{"n_layer": 16, "d_model": 256, "n_head": 8, "n_kv_head": 4, "head_dim": 64, "d_mlp": 768, "vocab_size": 8192, "activation": "gelu", "norm": "rmsnorm", "norm_place": "pre", "norm_eps": 1e-05, "positions": "rope", "rope_base": 14700.0, "rope_fraction": 0.75, "qk_norm": false, "attn_scale": 0.125, "bias": "none", "tie_embeddings": false, "parallel_block": false, "extras": ["capped logits"], "init": "trunc", "init_std_qkv": 0.0191, "init_std_o": 0.0191, "init_std_up": 0.0191, "init_std_down": 0.0191, "optimizer": "soap_variant", "lr": 0.0059, "beta1": 0.95, "beta2": 0.95, "weight_decay": 0.0, "lr_head": 0.00853, "grad_clip": 2.0, "warmup_steps": 200, "schedule": "wsd", "decay_fraction": 1.0, "decay_shape": "linear", "final_lr_fraction": 0.02, "batch_tokens": 131072, "seq_len": 512, "doc_mask": false, "train_tokens": 504600000, "steps": 3850, "dataset": "wikipedia_en"}
Each number is 128 + 32 x the weight over its row's rms, rounded and kept within 0 to 255. Layers, rows and columns count from 0. Numbers have three digits each. The size before them is the row's rms in percent of the matrix's.

# q: layer 3 attention query, 512x256, rms 0.204, rows 390-420,454-484, columns 192-255
# k: layer 3 attention key, 256x256, rms 0.2, rows 198-228, columns 192-255
q390 084:109147137164204153119147106118172140138105150123091153144141045059143169122138144110138057165173143125173067064106147145125164128119129148125183102126151113135126102141098144170135177176074129
q454 090:112137123158127098102107126130237080157157167112085131111093146130076093168112150146128154140127125154154110139120173120093091105151085108166104157084063082120126127141086168122095074155086120
k198 078:086134140113184106096061144141086155088184095167104158128106139162175172071200127104108153125132149096144141060165098122075125122117139104137101121098101162126116177116140101172106183142122122
q391 081:118103128079169110134153105154134090136122173122096214131133128146088139108145137162159123172182106135079094183175071044112169103102135131175112089119109148101189174160135075098152175144135090
q455 082:127154101131074125209136125137186131121103125113095197092115203187202130097129159161130093069111108067107118121103113118077143152123145128138144144138127162058143182146096176169130138117131146
k199 084:176097123105097094098184069120101125099142138064158139168149115094101224141142163126153146152166161122153134087163123155111136105144126109132141089088070125134130171099079130204065099168102120
q392 079:199149121101123128107159156166118121143063096082178119100123115156124062103145138149085200071167131135137128201125092162147118183102102134133178137080141120163145167131154063095144069117125111
q456 091:114132091154123113134134108182018147077128165121140104112121123149123126142182146161151114131167159137069100141156145146175100097112121166164161116147142078137084122098134130110080116118183172
k200 084:101110120151116112157120159138152085118142125109170145132161110131155146206076144135160112128122117166125143105125065146178129110062119154099150104098149107099087192134129112122090203137133116
q393 080:145157100146099096148105157115057139105127147114155127072145100118085163081154102101109184088116130169152120143101144122130149088175114168136142178142113140158124162155193138108145095149107162
q457 084:128141122165063156169116230147088158154090145139118182094159122112120073140162118103108130105139096086113138107129149124170119117133099163148161191151129064136107085154154142084150080152083130
k201 098:127153102152108113143203120122120158140084139086136200142164098082126159123149140134165084124092076145138167135123113146121138092172155168135170121148133091124119183102108148147075111171117109
q394 087:122122118108137131156121106141124141214153127154088128156138110120126103133111098095070151183135137140129120125155076081134075103098157167065142156127143139174134133052102222131115209154140068
q458 093:114168148109179109151117101048137160170178126084098122169103102128118147092103167155133123139136108132056102115149129095137112138100097144147131178172098114105095148138090111128177132125105163
k202 097:117137162178114139108102046117133165084151117062142163098139084135161149156185092146092128101156118189138108138125092171083150084133179064190111069144111119135101090136168120159128103119110099
q395 087:176108122161134197121137141097101168096133138098139173119117126155056134165129099139096164165138111161074151165154061119128162091149091095126133130116165182143121126080129102179109095129193130
q459 096:159186162165118153085135192123139186120141094111098177179152133170151116160178148131171164101117106157110092146149115118096148130197111125106170168092108118120133135096144112106105120134226120
k203 079:125128148171100093129105100133116104133148120175118080147121070111134148157133090163078144062106122084158164063146157132112000111196142097130105155145096126123128145124160174094085164085103156
q396 086:182143130188158121166174148194152142148147104168160125119134143141077138158153122163131099134121112128135139159144153107112064202130090107109065134130116155109111073125112071170084172142141112
q460 093:110149139115115107143157146134126150141134156125146110187102075120110084102113088157105131189125148129163154129121142136129110153132097151098134113092133141128170145105119203121126175075129110
k204 088:100108117136067151077102116085075191164114131113129149074118176146108130128158132113121092117163126141143086080158196114081111117173165141090170113114053094151183122111163114168152115111137106
q397 093:125136094120091077156119125080192161102111152131153115110143101127125079156150115182102139120142159120200173110063133177131115081161097193086134119165137170115153133160110097085164069058141095
q461 099:167081157042147114118122116119111112083152135150148108104108077137152048111138123152103130121156131105094145134139130124156085082104138117075171093144120087128088119132113139164119076097072141
k205 107:067163129173121149150158198107130109151123125119091082088099139130132118135085134104183130096122143054047171153080123056116128138085134124116146120181156150136129204137156154167104158155173120
q398 090:105138124148111155139104113154118111176130158123187154136151086093161169116096116127094077184138089164094154125089103142117157142137083133184137210120154172069154069047072138148120168160154174
q462 090:144126128110141187157142074124108143187123157117159096166160101113128178083110113147123096157148116110131101195107121127143142187133110119107152156141164104140108089142119154129173136119135082
k206 089:128083146128165105069138110109146118155119125121109109165182180110064145136108064125097122124174082124115160133151132108145155033150137100074142118180145139118106110152125126132127124072147133
q399 082:129134166128152163118137168087180154135091145100115126125158101073068134176144140100122169149181096083162114167136097131155158136159105125085124181147170115098118116077079135163104164090103105
q463 101:142106147086107090121145102115121146193123110165146129133189087157157120157087166058108156199147084112129098091110177128066139085139124079148089160115204157068084190098070133094114119139122119
k207 094:145097136199074138141165106122149153141175122111140101185143136072118127107168100117074064097103130155125130071153098147140092155099085108172133108159126101114128122141146153147151077149110121
q400 089:120132184097127095125155157105175126161098190105135145143135100198118146122108167139136025068138125081143143129078136114113117125135147089133200111148113155137178104202111116121113103112144117
q464 108:145034157116145103141171153131170118151077145153096143068128106111144159197115142158134142146105138129143167096177107156098159097123125131118162061153119167152124103100138157082142141131107168
k208 090:143146122163114100049212185184069183110155132088065156113161117113128100137134078153159117163143112143115126195113124111145208129106125171132197055146177154144140062167127146103133140145146097
q401 084:080122091149121111156091111143099167135136156132172095157167131108155114117104146106129210130112109176154223157089119121115174143073168133081141096207101127116156189139077114076105203165111110
q465 101:172148132151089078163139100159054109123078091163135112153148121103189173118154186189068131122100134094111099163109093094144073156132162155165117161189114124069118108127150110147155183126146166
k209 100:160052109157122150145145124088142090130086156128105081102109081140136203066096116142116070138048199123134158119141124160094111122133101146096169186149132118056164117129119192119118068137130118
q402 080:080124168123112143148105166131115093108134173162065129146186142109132156135130185140140144085101138080097128118122148143165117093161113057092162137143177156112142156119110080146142133152115120
q466 093:160090147111114118123070170110141112127098153159145178086150169117146147155069107105122158108107148147107134132158098184142162001132128092166085123142163136122159132122117142111128172101105163
k210 094:137050180096131119123156125053155088105124119159165147143089106158121117113197121121047200175102147132183131169144102142143114137129116151135155084145110105137115114072127126160148121203106126
q403 087:143169106129120117152131108047117138156094057092094156136109090173110124146147129144166126161126119157181092149128097129117074103110078157153057092191068202108103170144029060182115171108114099
q467 096:129148090095154080178123125077127101149130181157140178122123144084121155161188126143098139147155149141099158157078138128104177169139082171176113183156118146148159119059144096156114164104153195
k211 090:111153139104131152121095144161068109159131127163152153105130086111026198113115121186178114109121097166198097149150192135137083151154108096118141088102146110075111164172169089103210086158087102
q404 088:129055125094118159121124177092185151105120082098107144126124036104045103115115074128142090142160137142108175190106104143108102092144136106094093106136150108096116136117105096161079184189143136
q468 105:147164068121064104180127123109146128144149108181162068139109081127079153104183098160141107090127125138124133119121111133129133120158140133098101152164103097105144136077134107154142145141133130
k212 093:121127116126154062135116081174122172097117148136140217153116117073153209135111197152135141109064156136168168150130093152102087069171098101155078158095105207111118150087105125148112107055140110
q405 091:154161150132125127111154177107104168174159110152176074081145107166120129163144110083134087148185121132128142105164126124152144172100131139157099095167139152109120111126089103187125181114120125
q469 105:101198153168117140110147104120136175163209083156126106098138063165122171146074174113112108099170149160156100163146078151115170119172155149099116090143138140136121102101138111139071154164094106
k213 098:167083158091070095165175098118148171086059111128122166119122119164084100137132142169158170122123126138153130141102158127095108128122118090154076182109151131114113120167107186163113130069169164
q406 088:133153137117124158119147121114144142091063179135072130158106131169140121055114132189157110158140129101136171157130122134083175166063066188114128139170110158126158087057124152112069148095123131
q470 096:185147137141158127105139110092132065202148150113071080147108111146183061146157155088169143133080195138128150097140182096114072106183103114111135155194092173088116114146105151058113068165122150
k214 102:103076109114131116103112119065093105181159117165134132144114099177112126126097132126182157146074163140193129057128149069137132084142156092118124058103171110099141158147101088195114167149149121
q407 099:098155109118147224116188111162155138180170093102131105138116161115116102129163109091080141151120140162102139138064166128097167115098120133117152104174140136140135127157123121112159098172180064
q471 107:141100135132128170104197176176136117108140123133174167120102172163083101159126065161161141143098111160096080104101198112115156145138117124137161150149108052124162149177107086140086107097105102
k215 094:095127055087193125118119078172136165169162096132149082122120126144209096131088142141132138088162205033147125119203137125109089134110151145110088120154122139076095128169189160175091060086155106
q408 095:074187147115144144146184107075136081099130159174099104161220099141145123110136142115154118143134128118074098117117068148174143154121097086151148148148134140119104118119066123109085185187144177
q472 109:133107142098070109110081086103140083110115173167131129109178137154113141075131117105100110206151127177087135145149080184168132139088142082164166154145131105160145087122084125152102136126109128
k216 108:073106141137137103145105134115095161160106119129151155136116118088153113152146165090110123095142137019131180116104102170168158065147084110071135100093097129092128146074088145110126203111135152
q409 096:109134164125118147125067148112120100132114143180131121135150145145185162070111114119110171043119110100194088141096131149082125136095129136172138127179114133137114137125111196124112191180143127
q473 114:121117173176081134141112111104145127116172089188065141112181136119138105152152157123156141108118169126176089137147159128141157146084076119144064168177180127103127115099048135106068193086116190
k217 099:149138125137082145132160167184135099158090104116104085093106138153181126059097145115151108160067137128088135113142145141100128105115132140123159124109186146124150167135150097119079154193155091
q410 087:127125143153123126115139159099198076090117125132152099141167133131153098125140088154174169135132121109136113128131196116090072161127145154144130169062150133156113178189136146160144121083133153
q474 108:102133122177082170113088157066160127118145097161092119198126138146118085131137200130177082165132114117149118131146173137131133140090128141076137085125182066146112120138109098096159082072071065
k218 098:163131129143088096124157100146109115120066121130132181072176123080150183095082112133157091178147167125107121105156134089101099094117125053108140103126113151182123172172142118079186101148141105
q411 089:154117149088150109110127093112138139069134117056067153082123163143154146130088094095095101118118141099150161132099134177166122152083122155138131165140067117157072116077173201079172183100133123
q475 107:135110112176217142115119133131078161141077124107135166141067138075110052108207102136151096172181125102065142167127103106140090210064167125152129158148134134103128076096164178170179112145095111
k219 101:119136216192138125045118066136170110139139080089117149111153168127080158072105155096070131141134141158182127148134092185103096121121130111105125129111134107080081067139142124091165116131051113
q412 098:068151097181172160116142135157147086159132068103175128153133129170141087083138158109163112155187141169160119112241133115111158130144119120104136154088148109115141114089080173107137081147128171
q476 114:132122107150102099121131203109161141118121160078171044059147129163130172038204160120140097126129081104119142163143143134073114130146139128157129118117182146179181131086127160081122146179131151
k220 105:111104115165131211068181115153160100040114116163155204156147090185101140147205099118132145092094108153140154138148150093133131093103122141141110162066126153101041181155126158138134127137099111
q413 092:101064141181147112094143087118140117131124087115087045135162074099146152127126204130133134131166174135158125150115096126132060146111131077116119076119112121156153087137131128141110138116105152
q477 109:177107138105128129157119138150170147115077092077051117098121102186115141117157155144128114097138162134090125147147173092114106134029132216085094144140097128158152119137124112155110123114200166
k221 103:138141123126154119083173088163123125111175139086174151140062060089173147144184134136159179114098150121170108198086139134107136154145167143174151109107140122081055134092126166137119108192186121
q414 096:102169153156122205160126095125169086129134067164112148129176163172083150188090087132132135072153134165081130116199093096111178151150074099117111115151085104173089118143156122095085156059143118
q478 109:119126169150084122100129127063177150127158114040025122165109128144134186135078155196172150151155114136097129174165131176130129113084112143125132169138128159102125089150143058164091088071139126
k222 097:178135163185138144093103126099156135182155092091114116119170142159131103107156096121143096148152157113149156133077085154135095112092127144076129124130080130097097125191200171102098114106111083
q415 103:145183068168076163103095063147086145168150144107071128113070165150116179134136148144172148141097114115151179164101125118103120117110126099082100085088110126169156079166138131117085132078097134
q479 109:121130161146059155133168171118145155115108130104058119137176157090162121112133094164130118171055081083132108148102151096122081175125129139098157148165091123122079152144146107193079087154112148
k223 103:127099144202046209105094108099085125089149152098101075131114128140147112124172087163126141164066129201099159107140123130123123149133079129153138077151137104123162119115136040147142158069109102
q416 105:152152175109158139105107145118082113127114144177160106131120132145032109069135153037117112167153128129143120151135091160103149107122084139108140086118092170083126125168124117160156207090091116
q480 109:139144150114148147138157105117111137101150142172129124176103139148110124170194043088200148188136112130174144110111150075108163079133162119128115113081149127101120128152149142152084152133119093
k224 104:080153140088146171164127050122176136086075084128108106123125171145038134168069127167089140095137148107155111089119122122145113169113103146169117161151117127104145135118135163168134155118121163
q417 107:181046048123178088146042123142108153117069130080133144133136140106152060122143091128145118125088125173104224164073151069129157141141087113110113160104088113115153118180151151123143185130085142
q481 111:164170203131146115084167208138097113201141080113142172138114150116177106117106146122099044132066156139172109142160115110156116094130092146115160119153126123185112168153180156104147098106137127
k225 100:133152132144177113099145133130121095115121099114157117158092121131069132153152142106126178141128209116155150105180114165078131107154135103101175110120148116212109057165175124118099165135152105
q418 101:086159119159091107086132106119140151144157117083101085155137149152150153108120165117104129160129141128166111103127160133120088103147044127171110119097172069074114074129157055145120116126139099
q482 107:068157190164078169138100121051145094172138107162146095128153105150189141146065107165135131136140137096119112099132180138186129102104106113078123153141132172110123142115107138157126143151121084
k226 100:147125057136111197134104153141122114119142106120161117188086090138094131076094096153082140047126144113068145142105152115125163080137123127127121160093128112080139128110154127072108079148130170
q419 101:118150128083107140148162150120142095129145196129102180137111108133122063098122103076110145114087090135127099123162104101125134132128056100141090098106140129161191147163114177168039119122177128
q483 104:125154113141116114196140174075115164118191128099134153093141073107121159169086127099111123131119100173173082195109111117122101193130072153140085101159104160163092092073078142056122122111093144
k227 102:189131094198164105120088096145150170141144097024149099108075107125211156108148125163094160156162103124132125140099187034099170107145169085114142061171071165098081121172138100104111159085080119
q420 094:135138119109115138104095054147170176135128163122151115160146095116138088133151125160125115136122149152186135104124142123126125122196183122140143086129183130160067117141151173161088104161112153
q484 113:129114182097182146124153137132135104148159107152122140224115149145127141151168119097098120111137163120109090184102148100132094144074159105129133101147149115113185098106138124088066123167078139
k228 105:114104140179131161122148168094173101102175110110108137128127160128143119148086148117181160142133118121128129114106142092184173111201176112139128081106161199131132131085119153153089138202121110